{
  "positions": "learned",
  "learning_rate": 0.00062,
  "decay_fraction": 1.0,
  "decay_shape": "linear",
  "max_seq_len": 1024
}
Each number is 128 + 24 x the weight over its row's rms, rounded and kept within 0 to 255. Layers, rows and columns count from 0. Numbers have three digits each. The size before them is the row's rms in percent of the matrix's.

# up: layer 3 MLP up, 1792x448, rms 0.0402, rows 1286-1345, columns 336-447
# down: layer 3 MLP down (transposed), 1792x448, rms 0.028, rows 1286-1345, columns 336-447
up1286 098:147116115149134104107124137169119095135148108118122111158166134157121111076136113153125122150091122117138152080119149109087074137126097155131153155096147125094116131114132128093147182178123070113170155117108152199147133154150169100163109086137152128124095129149138120135112096125098134142149112113109081162143162154141095141143160172128
down1286 099:124118103131119098167122104121143126113142118146114122113110159151104138106137143149148162116146161117092089175094128083125105150137146127139088101137123120158089122129132130172099134119135148096115102133138115103148155121076105134137097134080136135123197137120135103117113133098092169121101127159124143145114172136101167113108124111158
up1287 073:145129102101120124132113116081147115148144113144126108123109130139133152092135172145106156119147167150178113157089156141130116130099097139143095122119088170123099101118106089153101110131107127121175163139117134158104120142150109124146102104148136094128112127134137127140122173144080102160118130117114095154121105147111130139102144136111
down1287 075:093107124126150128152138148164140170160143100089130129130127142117149110140159126125097128140116133163104180129121113114158123114164185122150167166151121103144134151160156116128076126136108151148045162147128131125097132106105112150154126177136127095221184161097096132138104126136131161126161115125107106129147120141121137110066125112136
up1288 115:133091122117132123130141091123118140104090119141112139095098119138079119133155136101103186166155141162140130151133135108085124132118127164152087105105121150147117110089112124166168135103094128167135111142104122105122143111161118115130163103125084082125107118149134086123095136106129092154113168190128152124116116139092175125142139151128
down1288 111:116135104146127114122131152119127151109131175104138147143124139132116174148129117139113161164132129125123154118175076096110105139130140129111164119128125128138110166109131127166121107081116068140044116125107132112130133119136117160179114125173111114141131147121139105131091142146114151123125147135153133131151133144104138168143172114104
up1289 096:151159141127083122098115115145118133160149123133164112120163174153158156134104122120142131133157134149074109129127114163126101109107080134152126152123103108136152122106127086134108126171132091155155138156102129109105130174165183100167152123145086146104132131126173093139151140141143142133137121110103133183128123130141117077119123142181
down1289 114:158157150077136134117141084132095126094131116096159125126126114135118104124148176124179134124120079083140125140123130125136149118139136144095143130151134159130117108170146166121155118160151130113136130141148157154138140112146106130141109114114141125112124117147130128106105160116113143132147143136153099141100122154121166134095125122127
up1290 098:129130144145085149094107112135110100129129092187138130099136139093180135130129128127124111148147164159137158119168123153111146135068102125175128132134112126152123077124139105136147118159128113120165159124128144138127144145150161098162114132170102093107088116147159127126100114121117066169119131120137129170118128148116145111153120142109
down1290 085:108113115151152138127113107123189129129123119177122167148113107149105115140124110085104111168162107135099089120167110116194125130121137155108140090183097121148122082086141105116115161135134172173142169097116153108135112150142139152145127164141128102189112156123194147129158125099168128174132137148120163157098102123162156110061123119084
up1291 108:124145116142054147116136123136115128169154106163125120133135134093107141089116147110090159171140158135137158129136139132099119122105096120140126178152135117151099086149094103109125131184125103158160180177089121129132128166176154099177131081154115124104106112141139096115141127140117118162157125129095118185101128143115137117164131133113
down1291 076:098089098167070149119114102128134139120140115145141152141130107152112176099146144104072149166125130087148136140137143146154117137124154163140117109203082132162121138159119135116124144181147074146090174136054167139167121168167139105121135120143126093160145139130164101146113101123139129147148100115128112156102131152142122138127134119138
up1292 069:125125138122122116102108105117019134168106134119106126178119175127092126120144128098104126124086136133076088091148076118146124153121120127136118136100129090129104137149106104123133130114101128107149148115110134128174149166137149081166127098141109097127128106113215075135113120115112163168175111157126107151125139144108150084147157129082
down1292 078:157128161126118153123144134162143089138155138126121159121128116165093148138122104135146154125147124133087129165134126156137109114154174121145166114113155144134112125153137125135134143119130144142152119116111147150053105140092126156127098140122138125192126143093114106163166116163147139125123115098133130130133133123159094141073123161113
up1293 097:120127145094117137086117132124133136153111094140112077138075178095147101098111143152105163126139134118102175107142081136119135107126119126117130145093089121116152120104116136102135153113145123122144193163100126120156163120137167110128153086152109092092107116104126079118119154153102105125116162111130117133113147137078165065128116103102
down1293 088:119134162130134145124083191094139065114096135106133136150133118133094075122117128090140124097105169145118168117128115185103163107156192126118117133131069128137175124166146112130129166172147119123121126120134159143108135112127158123128101102105105067125101095131127109156092149128171106156090122154107137123131141094103092128116126145159
up1294 107:152136154113126105123088121156110098163096104167134119144170129080116151138115107105110106170151165127144128099156126073144123132121116079118121146131088072163074106113123148123109164125126109100145171152130147152124109164160140129103150125149128113125120147134119123107106132149109124104123096124131112147123171109122127112123108088133
down1294 118:121106142101124117192128144141153149117095119183119107131157126147127150107118152131117113113116141110178155109110090107110125148127107145112073155114146131147117122170142083109133128113089164133141137121123110147102105139120139131134097085162108142137126108104163136118119150114116126104182142106089169135133130133134133115132138105120
up1295 096:139138146129082131103091120136136126125135076182117114114133147121119136109149153115083148186144151151114123125116119121132137157110071113138104158151121121150133065115099112114146138154134112127172152135133130128141122159178166086117133115164110089098078112119181113115138114121132102153151132136127125151100149137112130114134145129099
down1295 067:106098148111044155140108090151104144150133117182145156129153146120126141137141178115058138205132166130117089142145141128166107124166155110112132121175145135122113130128123114129117115179123147156103154125098161147145143167147138116126128181163122104176119164138157113106133131121116117154125128132101101135120114143147147077017112123085
up1296 103:131100133115114110104096114101124153141105119175129115144121114138158122095132106125075169118128129162182105125074114095137118141077123166130098089078121140127121107149123150127171176134104155109158139146124132125191153132124164133124111134123157140125111146196150127111123170140087129130122136146148136126122139120118157145124134127095
down1296 110:069126133141110156114133141137100134102151141133130157164121131142151151115145107123110068129102121097097112068147138112126125124133075143110140126101141145117163119134113133141142158129098142127132157146120144125120130116146118092178068121126107125121154148124141178170134046184153136161129152133136126104137162129084132104136152165122
up1297 098:159129155089118123109175149132172108145149151142136076106121191161060142093141092151124184099064158098109112142116141134132125150117091152165107163104160106126124122129139088140105125122094111146164139142098121134117151153141126051137147131164096123101096139115130119140138147111116118142154106135164149119117087133126145138127131184162
down1297 106:123129115115123098128131139114154124127149130103141111156166115137107158097132145110120118134130099107096117127149059170112120104061139134137106147085168167110183137165140196107161143134101120123165139112154150141137109116156121128194126147154147130145126118124143132079111089118133155120136130137114098095119136136122123131109134156150
up1298 112:131147141126113115126083121103068116127094104145144112076107107149108161138129132115106107156116177180102124116104127106116151166074126107119122094149128084184109104125114117095110145114124147113145138125116136149133137120114101092173094114111099096120104142153166145112136168118103147124092132114125180117140111116147156105123128125198
down1298 123:096103159143147126131166134114193096100155121085110135144140142146048108094121170135161135112138152141140145143148128146117075120136182177132140165089136141072128143146180123123124142125136118141115149153138117127116125145133183124152155135141135176125141134127109149130105134138167142111157171137122154131104155118138122107107140150101
up1299 099:170111123159114138121164116151127112115098123162128107134145142135123157131136115076105170203152140205089133110091156136130122186142121148141151098102119113156129118129133149117136111152120131116138118098134133122115161172120137096114063129130105112131080114121108132140149146148137103166104141162123118131122116133132179139145116130135
down1299 102:165127137109133086153127120126155096128145151141129128128109121140156118121160129162159108142125116110103076116156139145124140113177141102131134139167135119087097106133136097120108130143144180150059090112127096124143124132104137116113166144130129111117098095112113144120077099089141177106122101139152123127139156072143109083123117142113
up1300 091:146114138106086103144096149137080158144116120148138154125095128095143135108122120098089152143157167118164142127125097087107116132079120120130118138138124144141121086121098082148142156128098119139163123148116111121104123156125106125130129111154123088114098118138120075127133171127124085123174139147129124117124125118123168112175118136130
down1300 093:115111139103128132194111112156134134130120091164101117152121153120152094140123098115136143134129148140107103161144149109083138129118131122151153153131120158174120135095125110147165066121180103138149131096146148099117105103181085100162126133116173087140132149115116100093116169172130110145154149151089104133113166151142106091145111099135
up1301 098:149129133107072163117122088124126131168126103168120123142145160112094133109133126119105122154125141153120144085162126132113104122098085135159154154151116161147161086107102121113142126162117113139186178170082144148135132155169152098186129087173111092094086113139138120088105117148136095159129133144094094177093122153089150095145110141116
down1301 072:129102133130101147150092112128130106104139123159115154106135105097095131120105145105123178158145148174135142144142132115158143142133168115124111139163118144132119090115092102099148128176153145159129144145086092125169174150156120124159105144152116070169124138133151136104103125146125109140153154166098114154117090143134154126073117121112
up1302 077:128129107082085172119121130146160183136116091146158123132119153090132160124084114130105127136097128107159177101122125089101120102094091095166136165153111163108125128139116094112135125129143119130156143155115128114147149148156101116181177100170102112085095115126124083083094148103163132159124147119149125167141127117083125137148143119110
down1302 063:110145197133135078166095123127180107149147087153116109127121164112101115177129094119111149163137151150116154136123126121154123107153120137141136143113182178182116107144107140146134117097118112128112133090092104150130128105144112122083119137131126158144159106139122136119142163107135115152119153127157140162137111115143102148054063124091
up1303 099:124166110137089168080123105120090128108159088159098090134128141082106153106122141074114083105119147108163145111162104141118085140111086150134145132136122134080106117122134121126113160120132071167135180124122146120113140169147168126169159136113131102118129128100139103130135076126162108129190139092153184209103146148128172119112112103104
down1303 098:189120133102179134181149109161133156169111151136108149121095140124130160137168066097133152108110116156148150110128141140139128104147120123139081090104087111139107171144182126138132107129107182138124120125105125132122137151092132088131140131132152130110128134139150113117093127146133170139110127141161109086121116091122151139119143149104
up1304 076:158149106135102116139120168154097079125102121160142106139109152135107118107109158139134142156093156106153093137152143085095124163083122118121134119124109123134100136110085089124147142161117124185130133138112098090131126128163116101168128060163117108124085104096119100095131147126136103153128148162124117154124187160086160124149093132126
down1304 075:117111125095126109123137086176167102154165125161108151189140153123105139125125110122172049097148118137112151115164154132122097173120137135127127107116130149145116156163102122151104165144151142159085126113093093074118111087121090143151117169108122146130149149068158112108137147118166131126096114148161147122091125112134150133118113116117
up1305 101:128134127163063140102123097167145108128157086158117114130115157123090147092143154081104150150126166142149134111131141110132116136109071140144107155162103136137142089126110074128113128149125102141182168157094132125158140159178143103169123107149115076093096124129164132117082134153109094159150153132121132169108136151102156107131134138108
down1305 076:122105157147069132127114100150149127136147099152164163125099109120094115125122123112097156187124141146115129140143142113138129127129150105122157176189121133124118086107126100117122133182119114164116161168067143123133142159167145120165151140134116117184116138142140127120119131148134102164170159146105127156114102153102169117073147132119
up1306 093:137123101150064160067143091121106146113108115127162127139153083113085095128139144133116103138126111145128152126098166128121088121100131136144153120149143119103080119127117126135137158138148081135154157122139153119122077122146134133113133114121121136124111122151143149120134127181142116143135154148111186131115130148137110131139140150089
down1306 072:169142101100107179198147137124131155116094135104099142101126103128156106141135088126153139139129106170127079144160126149111151122080093179146155077137145147135114148114121157103098124152104142144143118119114130096145112122131149124096175121148161115111118171135112118134098151109174149130096137152097114119142133116102163139115103117127
up1307 106:107128165137113128104118154103136138177140116111129087107148159135090140118117137138130107123128100103140115164150118129097130145133102108135108119136083166139136142173135126090117127171095152133150133145122103157155147150118182108155132112136138134097121125115145149122129073152080096142150113119119152121139132138127197122140113113152
down1307 097:115154146100131134098153147120105129119121188130119094115109099147126112144110164160150106089127113153137090125134127137093138139162055118126159142086139145171130159164166112135109142126141121098155114105118117121161098137145132146136085118118108134112133123132133089125125141102084111097098087142138125105112107115138153124131162084116
up1308 116:119147153135080135140076168115167112146147120123127129136100133127108110093143131142075147131099157100081105156124132133099129106126128172135150125117105139088117098164140142092110106112087128153150137125131152147155129125136136100077150116165107146111104112129109097154088120123117136147126129118140129087121156122149110106134120162122
down1308 130:133103099114159106156146170120128092126141139106144109147110107137141141118100097133121140112150133117132141125101081086134114106156097109111161102122117115223103095104156153169150118149139091141146142144113145101116149135144135092133097115132123111116125150150141121131101144148094140111118069146143174077091105120125134129117123151107
up1309 098:099083123163125112118163114105134102154149125142092153150105158103094141105127126152124141100152158133151148115121169138090134093145102192130088156091115139119128105145148126117154147108075117144148147143109170112126148123159163090093149111116119097075098103096167088141142131120104109156151076145116169141095164128113104145131142175122
down1309 093:126131071121119131144142150135122104086092111082159145157102148134175149114113095079131128122090132150124115126136104157099137114111118134158140157118096148128127119111123138107123177141120158143130175099100143105105131160115144090131074148110103098126112109089121139141116097099153112110145132117163120104143097132125106106132093129144
up1310 100:146160139152127126097134109119093110130152120163114156123082151113138088098110171093138176114151151116091166119154123120148155127120110131139116197140116094130127125133087071170109093144137118145125150162062124137128166134162128122143119133126075089124124125136153125101134132115107135129133113154156071158101134134127162120162120116114
down1310 119:128103101074123082145108164149131116125148111112128104122095114111141095107144098145091160112122133099156135117148141151132123146120118135130141113132111159102131124114156109122132177122102138156108120086116127107137089135102142105145162101148133123106154133070106114114077126155165144128099127121137148133101125123123097143098121151111
up1311 105:135136159138128161083118125125117120110129118159117140166168127101137157149097138110142136146132118123123116085125081102110091110115102126145109171127158102142158134098091119138104114150085093135127156130089153125125151128110150129104152133115089128117107109103136138155147109083098077147167091135107139159101134151114138115163124132145
down1311 105:133137133112117128140160119127139143130130159128116117133075151086119131150153063108107140097133122146189140132093102069164114087137125157167081113089152128072172178106119122153179169149141136137043133104171085119125124124117110095140155177163157110119125169105126105122108109144183149163139149120120102109117143119103072138134127132163
up1312 089:156141114176110116120130113170136079131144102140111105155144155100121151094117122131107112156120151113157130112133123098108091133106112163135141131123133151117091109167104130125128124115094115128150129137127129177100120164136126149106148106157136152092117071141115134123122073126098140142169133121112109142125126103117113107138139148083
down1312 076:143121170139116148116113125142117122097111127121097142124137116135104107101143168153128122109120142149145109107156129124155141122119174136120137135142135096097112134126140114154164141126127107107140103134109106096153105128144110136105153151161098125152161125164145164129114123089152139138160116130138117170154180125134136091102116147103
up1313 089:149108135119159149120132113103134098116132146135131163145159100115128153156115094119105114126174156193161111115131098133122148132080125164154159103144084130129124126136123150098150083110113110120159159118105167084163145124130186118136144123120081133113112132136168102121087174091148168140064105143116127105148103119119155096131155153164
down1313 095:134149183153180128123171129113119118116141152128123142167096164129131113113156130102135128060130099114188149169094101122149133113153145124104117142105121128154143131127107113125153132144111163137134117101108168110163119135100133117161196111134172142122136130141086155138115117099155193116197132154155159162110100132115108116117156142052
up1314 107:130122123141118120102116141087143083143124126184146121115104141098152144107130118134112099162155167134146157143163134131125136158080108133170094158137095121155136086134137092108141130135119116138145152166113134122101153148147139103134115122150130129099088097130148133124103150123159116186133103115131118141096122139115126093127128139123
down1314 113:080108123102082112127120114145153097134165135155146149160126112150119112134175149118123109171132108111163116118149130134182104090127159134157143150155129144141110117100120109107117120129153142146099137119113163162159130125153139108159153163100111111157139164121157151135128130120151154143159100106111119126117117141125117124058151151105
up1315 097:120114125143102125083140078126110108162120147125113144123159129117127141088137121153126111087136169126165168097105134129136149137114133101118074181114145164159075141130069135102137138174077112111137171153095087155096107148113091058119124119140089121118123136151123123126124118133155092121118174153130068107113135141120179149143145114113
down1315 102:115106129116123112130108121149181171065083145135117139121096069172141159152135150090083169144127140125103124153104151112155135142117142085134106112133115076138145152153090167105076080142165106116149142132084175143152132125125113150084095149126172120143150109115088113105130174123101109128116136162140108135133146156118104151106143131176
up1316 105:127129137098130100118189134137119123111129122138091143120130095128140124119116151127133162116108106148121129099152126120106125096112118136124086173149162153156098094117110066107170178094090098128138168181098118141118134110132148123117118119111131128122132140104124095112129105111146100110148126154103123125122147136125150132140139159111
down1316 111:088121128115140071150099138105115106150112099184130148161125140160143144097119082114136123156146147138144123172119171105127151141129136113123145099143115116168121135103097140118154137130133103124144106124128091108115075102096115107091117160112136129132135140151094123128124097117108128211145132100142133145132184136133163125132117163109
up1317 092:131121124135079153108108125116113133142129082187116126119109113084140128129081133106112148158168149134123150132138156117110153165076107134156106116121102105121118099130133116119121146194131118174155174152089127143125123193150127139158155128154091101113106109115133115139131159151116095160147159140105128180101122167098152124141117148105
down1317 080:093115092142094075153133122133116136142106121128140153133147153129075134095140165136137114098156123103134111129152135171154093139092177149142126114088100122123090117120155103121099119147110174122072147150135163148140132138121109119178119128092126118164164172133182137128109152146161146130147137133105105148087097157147150129077153155103
up1318 122:161096092149072132117156100113136129108111133173092117134124132104160153119149138068031126181138187145134134128099196125119135166089131134153138072170098159114114118135138114162117099128133125137127180134082114115133134142131109103115097117138139095127105125124125114127136157126165114172130138136120095131127135133124191139141136110104
down1318 130:173129122142139143118165124162158100149094141096116156087084107134161090093133085167117116159115139098075146150175158129120122127167152093166138102172155122103148144123118140105114160141155119139140150077115125121140124112153134147118080139138165098136113118145137108134106131139155117119137130139175086120133184089133135086118132102113
up1319 093:108119132139059125119098122136135118129135102161129147140118156102122134083113130117100155169150165128134134134146133115098134142098075131162107144144092148126146077109108107133149121159124116164161174156091114118145157154175151101140143096190132085099082117130148099122114148163133097160158110121111134154104134152102152111151132157143
down1319 068:097118134136059127119111108136146124137140127149131162147098118114093111134135127114068135165150163131115087115142140116142149112155173135147123117173103139141117108113122103103131137168101144183103168178079127135127156161133142137121146162145128086230117154120146126110119131154158112139159131143113122161135119124157140122043118145091
up1320 082:128145142116075113127101184165127165147071148121160087093154110159139140120143126114081095177112172122112138117126109126104110101104125110152116093163148119122130105135114148116123115109099128114134118123096128140125178129150093150074170112128108082145095134142125141115110151115130077122130147141135113124138103094147142130127108104113
down1320 104:131140140105153140158092143199121110121121148150151196053118151151090150142135066136187132127167099135133146093171192157130158105135159124121134153131133148111101128165111085114161150131112135155154103167144137111114150136117106114156126108136136120119147115123158113096117146132099110109152107136134145131119104117135196105152162109165
up1321 085:147169121123121092131092105132116122130115119133113131155146147135160096129135135085067112162129156135140142147070111118158151132121113115149097111127161093141094106110106129154154130107102144127139132132125127138139126144095167094118139138150191126106099115148114146131145110149130123152116096111127122095128172082147110111130111100124
down1321 107:156129112165159079123142148089137133080167140113111109146178133148109131103114130167179120137157108087129111109128137147106141117118149135127151155134118102152154149118174074134138138151139102152115144142103117138108156121112140131143125082146070121150141099122089145125143176159113113116137111119112119164113135149137123128132120136144
up1322 072:115150114148099106145138150169153168192181132135145117119130146180058094116132123166107147135122117138112152126144151126128130159119129120117130138173157150150121120104084123123148156179120168145148118110134080081131131160126135159137117120129074097069103129108156140135100130140101099129091150146155147155145105152107165122146129133143
down1322 069:124117137125146145103160162111117110171129139123122115081159159123134107141098103153136144100140093157122179105156116149108123111130131136067082065109113097129138147151126145136093112146143130139152123102160120120163090120143097148084131136108132151123161163121140107137098105109154158116123122110131181119124179112139192168120115113156
up1323 106:143130093155127114131111133148134079168150118128145161130118160166107189110108105111133149162092180146129128133143126104108123128111113097127089078172100103201120127128089075141091160176126140155136133155125098113126134130149115124142125117145142102140115105148133138119105167119117090148120107129161118137125158128128161156136134139141
down1323 100:131180104125174158123129145150132178108131151120143157107106093148142109147140151091081139070089155090161158151171110081149122146143105123117118152156100162111111153127133118139144119081129169135112144093164134132107137114117156143103143161141089139123121123088114095106132108112099146124095134105109132121154128120104127123146130124121
up1324 120:136117150172057116106104178106143112168146118156086146130072144092140136090112129128096136107145130143142205124139165099089094145133118194133093101152070184149124103174133166134144136125083137169134138130087122127097131149155104148128128108136133160103112110101124101126121135172126103136118150160155162104126130170102135134152127164118
down1324 108:148147095119122149094118120133148144152110095166133101149155140151160150146158114097121107120114123101112069135126125109116113142125135149163141142152129097174198180138141124144118132147146128148143098085113140158146173129148099130138131088163124113143137133104113154134130106167117118117144136129125085144119133141171108140098131130122
up1325 094:090102090139124103095132096155117113101104122127153161123149136132149124087121149160111144158136133110138100112114115151144089164117116111111127175102152093151102140147111121111138159157137085147140144139120126149149115134093135098149108123147147121114116112149107128130144140118134091139133126122117113165116163150122133137130135176130
down1325 098:149107159115184129106125139100095160144148145120144143123117162138127140190144140107109101143105150096129182124188163113110154133118172116127145099136126185131120150139121157164125147163142177094108155102144144083136115096100158085118172135119066119125131138136062129128159129109138087146119089126112145112109081128108147103120117123132
up1326 100:125114103126136169134105112131128105107092132109134129125120151166142129123158118134087085147092156109147126156143138132094110110111129139127087102095139136155176113129109133097139112116053123137161129113149151130162181136111168100138100084134180114116098105120122118132072104139125110162146121119125122125132141154130132145119141168107
down1326 103:123135107089053147114116120156142114172138123118166147103128124091174138146092126131135130073130129168127135116181143110142076121136158115139169105171135110088132149144144147145094134095141192144106093137106096123121120122105138152135114138140124149106089131138124127136100117100149139120128088115128122142115136090146107132087140141106
up1327 112:124102134155099158137113121121108138165122127149149174156130127118119160124131113113114114123112128156150144117092121088081096124079112164126107141131116148111101108190087111144141138121105143150127153126109132093175121112158133101114100144130106115113106139198201115120145107141102115151139133144096117149123116168099109122158149193119
down1327 112:145176125122122148127141130121139148123110146185135100143129144128151118140101143143102100092154107102130121151143166120151113136117137118104132156131124111154101151184127137129110120121108133121073105142125117131118123157122075123152150124127110105147148145145132105132066166144144124114170126160123128158113116138123155152129126121079
up1328 077:156121128165100161138165098107163124123141142122135154154143149132144128127102149136124117132126115155109144140142162184130122131142118123145099129159139114116158117165140124159136134145145116096137118134123127163187161126163135099156108147136096101110142121080125193125116132151150120124107136098121118117098116119133163094136131111127
down1328 078:110138126142136147120158129107129084116154124103119125160129143140129131147128127141142138075139127148118134126139148131151138158116087141131120113131123115177180114111132117120130085143177129105203128098131162103141133110165153135207091126128082134121140129077101134139104114137150161147136113150137137132106102110116124131154108130164
up1329 094:109140141133077127116146134164135069178136137104142131136130148110143126116147102164121150148119132145114142108125135129100107149123104108144152137171149138119149131138169094160112083157166088144138148130110115144111060157156146128131132150133170174106129127126116101150148126157123149139156153116173102159126117119132096120134113135126
down1329 091:095120116129132110141114127151151119149110143142123099115115155154140135126139089109140184109127084162144114169115169149151099106132094149119137125114116146117105163130090115146129107151118133138124099139119160162167141111167099147128116129119100088078165111129132085143123138098147115147136115137161119153105146129139173140143141124177
up1330 110:157080129112165099140127161144148128149096091130121097074108160157095115092157156125118103137112135144135090092101112109112131162112108161153092106136125122140142120117123129112149140146142131100164103099114100148149172145152093130127163110120090099131094134123140163093152137152127109158128128142163110097112157111133152124112136136088
down1330 103:106177153109158114131148108110100141128124137095175093152129164118144053111164127136103110102132103159151135108183149118131119121129080132150118150112152114149154121116106119141110133146111088156124145094129103128156121121119095159079139128146141144121112111089153092124153107110125126119115165119121159144118137105109101178123152142150
up1331 117:143152101131089098117157120111087145112180142166127148112135145139144138087126160123123138144151136168125163092082131177143145184089123157165127155166134106127097124154163131116134111161119080130132128121047102151140139166142076153143112109167086125112126113155123096113122165115159111153104107115094145145116161130130136117157138143130
down1331 117:153130133178151158151093133140142137114112123137131090129117106136107158119127149150119106150099103163143147174084088163125183105167110087134154123166113135116140124123133128115103165139091143105105116094134128134151113145155113118134104123097169178139140109135116136118146129126147141107117076171144137129159152132177120128144149129117
up1332 101:161119110151090159075123109113133125152126078159131137122129145113119165094131153120105120162144140143123130108126112129127117134113082125153146158134101135166153077116148086114112128172114101127159166160071111119112143142180140107152149096149126106101080124149168100129097106155128130169134132107144118179103147160089155127148145137108
down1332 066:118117161123072125099058116146113124131125105146135165122103119115101173157126113134086123158138124137125098132095107103119158103120124089144140122170113159182123089115115091107125142186082136165136170171129131097142120133189131103150148137148136123196137143132154133136120136151125088112143141144138151167111115160134186141095128155133
up1333 106:120098138124145160131148117145071119093133118169117150124104113111145151165098117124128136141170152139083121078107101112130154107109117096147121174123163104115160128119164101153124132136143086138117147154094163146115170134132119121135156127138095101122122136144111133089140120105129123152156146191130119170087158124092121108156121126104
down1333 116:131130097123117137119133137119138126165194114108119112152130139154144137165116168093098142125125150085167104144107117129107112139150121137101103105101121087122146106140122142162132120149121114137117121103136122114133096108131149106103120130149168141129135118137121080130117150185145131146116094079157181120113124128146114121150147160110
up1334 100:132132102143068168110110106113111125137164081140124102105114152138099111116119149110089147122121097135155135094110106134139150143117132158099111126130125112112153129143102101107111133113103109143132143148058161124147147177153135125156154093133105070111143140127180153125150095175158119133159169088124168136104072157108197088151149137115
down1334 100:131113100166080098092150159136131125117122118093132121115174104153107111104167099131122096122165150102116141115139124148117115164117136099149151129154129139119113150115145141125166120127143163114047132155152112158135082124107106105134122111118098096123178132084157144143110142131158123152098129139180095153122124122166121111087144118104
up1335 099:130137103145113124096152114092129115142125102102136123133136180153122169111095153138138081115110132108097144098148116099120085112120118092124106126142131127118114091085083057105127123146121123120133181149103156125135117111107154096197138092118117070120124135104148144137101095143140122157144128123107145153097168136100143117156124117132
down1335 103:128156132112125133113134134153186119150120157148150151111162118158080119130114149131180108138128133136167149119099122132196142104115084113115161137132113112078104132132118098135122134101139138134118137154146166126136168148148152112083105158080093143102140162157145158103142163144135132101122158120117124100094132133130150102104128123149
up1336 097:137124096129121150086105122144135126141105069156162169140130112096105158095129097085098167150129148143130121134109151096104133122095085092176099181114130144111135083113077108112149132171129117148138163143088121129172158150184127099165113135137111134105110132176171131132138095104120097176139175138104117180133082154125150127150142167169
down1336 090:087102134126128117139128114147144111135089126119140161134117077128124112155159125111082124174124127074167123129131138123145131135150164110130097154161117131129151136116130117093126131123139144131056132135117169139144159164141102123126111172115163108190159160113164117124118110129102123119134138153116107120105081178201114119069154149110
up1337 082:130143117139137143112121139133145123107128125153149153116136144109189144127124140130106104147119100126144120089146124153109147158088115139122094113138175175140106131115121109136134200169101117138134137161119111126146128132143108123138125080163161068082091097119146139129086126129120096134146150125125111137113165160124154123140152153102
down1337 075:141121151120096151147149132123114070152150141130107131114105130118096168152110142159109173043194136146094151121149080118104135121149191139114128103138150103150169105125153110141130155160146106162143124124109130094119152143106098154120105145110143165150160112086128143115119082119133104090131145167133158131111137124125162131080134152117
up1338 074:102130116147155109128094096154136121071162110155109139134112118115184093114114129104132147133161185114088151131083126106095140134100137100149129141139144133145167106109096121125156160148131078163148116145132124141143127137158133111152109096154162107094124099165137118114150102117142082149113156121139124131142153116120157093145140134125
down1338 071:111108143152106113179070136151145126121160117112146139135130162111121119150134118156128131124145112140113128114136141139128164084174169121098133100120123125180134126107138087098116131159099093164073152161139127130108171120112109166115130155140122104189138139095123169107117142129126107069135138132091198105128095141121138151074084102132
up1339 129:141148150138120165129162155154117116162127111126124113110106161137112110098120112140106180136150141138098126133135127080120114116097104128142149150127114097117127116127111093144096144154149110132140126142108138128147120167139172120139147095154084122121116116117158161131141113141112132132185141160122108125113111132143140110151136131136
down1339 153:109114183149099148143142105110154116161118097155156089121123142133145109097154081180169141126080102166086169130125130127122149122162150111132127160138108077146129151150177110131114081113143126097143127139126087158145131140148139151116129134085181122144121109134155095142170122142139112100148136092140130128124130135128139132135128122133
up1340 114:148152065171098137123147136165101090116132149149094096159116146114160126124153117086089141202159138140162193107144123136104084168124119140091131096159115139195169114169111121114125153181168097120143150152098116143091123161138139157165164126135121139111128109122110092128130124107136122154151092121144141173106141142129096150139148111118
down1340 097:125109116113136119114128148136127111119116155130136120112130142141145098111117105116113132163153168118150166152157146125164146154151190128134143116120127162097115134135098127117136161119106162137097108106090103121143127127109151149104164126155164124128188115116068145122128093086125152136134077111134202134128148146102159119136109141137
up1341 106:131158154143076163129087110095122103127079093129126152136101089091142154123141157068090119162137138162129131121109152108089090121118110153133138106126109138141137091114126135167132143104101128144138138149121169097127114086150161110128155132132156110119135112160113140123115121191090130122170155176125156134130115146120114131141135153098
down1341 109:135095118080153106148067142135155149114120097104147141162091141100136113160112069159156171132127136111139129148103123165081126081113183158097121137146100174076123156135083148155137097119128129114058117111130144157117159136108157168138134153115152137111109142127089126117120124100094185126099118159117143154121144124120126105126176119122
up1342 094:137132121149072118134127115130099122096131124149153142124142152124103136078120133112091150122112181148159147104125142132131119148111163131111125134149111107157138132170071105122094105144115130140111165113099102124135129150126096105146128122127087131143143108127137109154122176120133143129121143142106169117141111132132159128158154180161
down1342 111:149124121134172127155120095114130144136102140113120145160078076127102096141131171161155079131126106083105093156141132115105136107136169139115137140126097135143078129134143155167129164106136152120083129150141114115091127133111147133096129162131134115118142121144120132115153123138129123157158123126144120139116131140093091134122135101109
up1343 093:117130155125076145125108139152098136175164132152143151159145127094162141110142103092112155137151123113101123138119092111143123133136112113143138151157098151158125102147123126136139119119128133138152150190127079115127088152136097113109124122140111108095108140159154099088171089121096151131167092096101123105115136132118146132140137118137
down1343 100:194146168131163174129144095154152138126129151115140152086143144133130129165121109153136099143164205121149134145148116113158128152151135124155077125092159126085142138135125110119132132120109166140148098092090189134115140120126098126147124138128116143134113138092121145115091144111131150129128159093179111150129152101086132126098128142078
up1344 106:139124110142099142101125125107130118174137085167154101147113161130142149106128134094068153171143150154107163089130141117135092132103083125167128167120123131141142065138109092146122135167093108132163158153090135133116156138170176087172106103154121110119083149146151085118104149159121122183150158099125116184098134160115108122137139123111
down1344 079:069118150107082108125105088113119092136158122158106147126109169123129154164123113114053118152124178138119111059139120109133111115111118105131122140139122134164097109116127106111122147167111108177127150168081153143109140162163183150153112163148121119203140144121166086129124150119128098126146141152089148145112139128143148111062122156124
up1345 108:141119117149084099129085104093119126117122113146159133122099157119102084103119109121097177107120152166126151144113125085106126104106133150148088136095132124112145123161155110126123147114105142135143152122091136120211133131137113124167154121151107079106117122167148099113095194138112125160113139170112120115137128121100160094177131149130
down1345 104:121111151142128124123147135100155122111054169144104121104114135138113067137097130159090111130109206142101169096119156135140110181153186147136143122148136109183141161113154125129094109081113089157097142129082146174135188150210133161117080111112141150122159087122127133131146102156128095124115128144096124118148173120142147143177094113110